Each number is 128 + 24 x the weight over the matrix's rms, rounded and kept within 0 to 255. Layers, rows and columns count from 0. Numbers have three digits each.

# layer 2 MLP up, 1280x320, rms 0.0389, rows 764-781, columns 240-319
140154162177138131143116136106108137125128085148145158140112096077115120109140137133121164155121129064112128132116137123133087106152097142084144142147130109092127121082120118111149114151089124098166088114171155083145147112071154105101124125
113110167086130110129158150138135149136108127137126120137124135162132116100128139112121106133144128117138128136138133121132121113131112140136163078145140116156102107159124161130136162110146063134124089153104096115164138097125146167121171120
113125117129133125110131075123130125119147141127103123167127115130143158125138129124094093091176136086124131074127139141085110131163091186127118127128128108163137097101183101095111144123133119122140121156110108079126170103063186154137168126
099157165144148153114109091186127140115160131114144115101124135149130092119141119154153097076128133117149154129166151118137127123127124125104133135134134075170158093140115117159103152148158096133150161086153131131096101141113157133055152156
158108121121152145134120112137144154124153074093138135123111139165117146138178121148098202134118134148139084125150141121172170119142121136149099123156167102116166131108142122161147144166127116140189141110141119111130120129117118124117166159
120169098143159133135150086127159134101124141097112132157123091146116120129132144125114136151141104150130083138117123086112123098176135100101131135123130159158108104101141167124112116146119140127150113117116120150097178157127116123134175124
141142115115148163167141092137110147162139108113123184140120113163110137155152141108126119132154163136149125147154112130118156128127100117114119142144131127128152103122178129135125110124147131169187108101154161111173107109077159138141163121
106129110184127079121116114138113105147128119098136096112122167170113086124140124132140128138163130145103166088164137130150153115207119141103099119136136164147150066163102132154082101106145104132134129148105150142182138107085109124110148112
108146153079120148124094085106182114142129133103154155115132112115151115136188168142111141113115124104125151101165132151127085140124115123147156135129199122122086110142171157092113140132123096093125107083095118149156144092107122138105136173
145132128159113115135155168168116111110144096128136141128075142105104100129145097167172168108110129141159174149117219095118117171122095105126119137113187091112148108115137127168139127120133116152150134119152129105103160130159129143082108192
097172102107112115108159091127105148099113162117185131129139161151123097100123137126135115084096105128115145099113123073154112110158119101085109103134166112150089118129131152101155192130111146124123081120137102100147107108119118129131134124
141144089074169128148124103142120120151080125083155209111133107141136105107158132135122112073115105138110144166121139144113125082163120116134095137103162080150134104140150110156155113120134122105134125144132134102140117129133182123158178154
130172170161131116137097143135159124155155114120107130153116149125127087130146124106148144120146161090151136109126127115128083141116122108119158087161161101132099118110130134136115163099118125126122125109116106118128144122109117188026147148
135119117139122131130138108156077138150113084133148136121122182147152078104167164127151143106143158148155135127150162078100132102135111144102194117118185102134153093136099122109126182152121124172149101094156141132124129135129146152115161133
150109130107127161129092182161120106141121152137138104123112152177129099142132104182121142121141174125135143167168132119106163125132110160139131113125084085148099100080131155131128134171157105131107117155124092119127133115139126155133146126
094155110138148131112143084110142146154137110112107153122132084142126114122176100144134106060149129130132197070160158125095095107088094084129172155131149132094150108112167150120123186106131139106176117158129147108109088179088165144070133137
158130129077115145106113109215151147133099119181175117103128084109133112078146110153123143102157145161105133118084119104160103110131138096073143104174136147145130127139116150099112169151177108122123143109150105114125113113132171132115128134
148119144158144136123121116138115124151090059153121123168133145136098090149132136153168137138108119087180124158115169100132114146138158124116159136124128089120101090114127129164113103157142127182140125118124101105133183134099134140122131163
# layer 2 MLP down (transposed), 1280x320, rms 0.0327, rows 764-780, columns 240-319
158147101103127126132120094158121096129136165095120104074114090119127147171149132134097160110124169147124153129128107101153186147170154202135127121097130117111143126156109167141163131192124141137127113150154150157150079164186119092112110117
121152119116129111151103120162140152136096141111166119120117146126128113109124121116131123150138109072145144163142144168136136127106139084174124150096146129162116150158134162131105093115137131178125120101145096152087126130148075151126135092
115136113190132123102086138086098108139139170166137134100093105139126109141088135140117154111163150109163157090118162127093126142121128119120132109118115113124103122128154139150143123110108138108163168120100133109121117087115133144124147103
144134140183138146082076137096162100125119139123130133111086115160161123112145146138154123113147143120148155123094147130152113179113121139080131141136125101172146067146109125147099097080113141135176140153156128155144084103068134109136169114
112164140127155127164109121101111110097154140113099137106115175125151133111162091106132100114147115093117118111168157134130094132157095151119122191147152171097119156128111165161128120146122113128101160132095116102149142082129140082171101112
159093113125134143120177169128149120152123160171100103133102083099138150148134131134125163135116101162156136109159140129168154108104133137106150108129096119107162145151131150132131126098113107127124144117128098141101112135148148134139148107
111133140163103142136104124131140177161167135104141121096147155163168114168164164136106086124146159130136110137122190154123150118124150165178106129123148120090143106073146104094154091146111141100147130133144115098160145119082142169120150145
124161112110129148098157183111118108147155097104117155134082134118110133142093167132124127094139108112161124125105137120125167152116127069134136156103106095105098105129128133091082167132117102160095122112153144134143146076092066149127135059
125140117148093115113107124102099128154120134135122139146138113091128127101117124139092152126103132104126126142117108143113126192127135117159145077128110179108087134132062158132108120126168078127095164122140154146144102097105133183130149109
079127141142161124138101091129103149110120124138105155105137156138101071125158134133105119104128150072079150134133157133136176172144092097137147157099135142112128156124128093079142157114202140098126139081133110183178075130090101137163164089
117125130155120117110133139132133112089079141133111104089146083167157127098133107135142119149132152128087142121147147129133149183070111112106113145079107124098119122109117132140107145116170100178105133087127120169124150090151113168112129170
152118110107131110128168143159130099086145080120167105114072122125150155093120131126146072101141135097144126094153070128099111128093080172128173124133143101153171127136130143134192106133107096152105107151143088134098096124161166148148121124
132121110115102161126126120111141118110124141145149144140087109092133178117103156116115125121153117090124082124103149172117098121122147147136137143151110138095097181096090133100129112105127095164140090116142155152117111121139101160142131152
131135115154143131171142119167132110128131101111125134153098117124161115136137164160092153121139145149128112137157125106104152110084113100150126123118168127138131126127179133135165151109121146131155118105113115144137149137131134149117148092
131113113093118129095087154104129142090117131150098138090131084109149176178134112139142122145142190119140109118129156140129163122172175137152182113122076111152146126109131120173149089171156146158120141125114136115167135156150144105109188122
158151109151141106164110192115105139140079119117152122136095097174149141170099140098111113164117104108158138140139108096104117075120139073134160126118137141101153114137124136111169134118147146170131094145191147171123140156136098136149108127
175118142156148135135113119137102104119081143106127115158178135113089123100137134155104128096161115109171147109096122108091139114127137097112165126108158086112130143185134108141176129114146123081115127154069111100085148117057154168147082128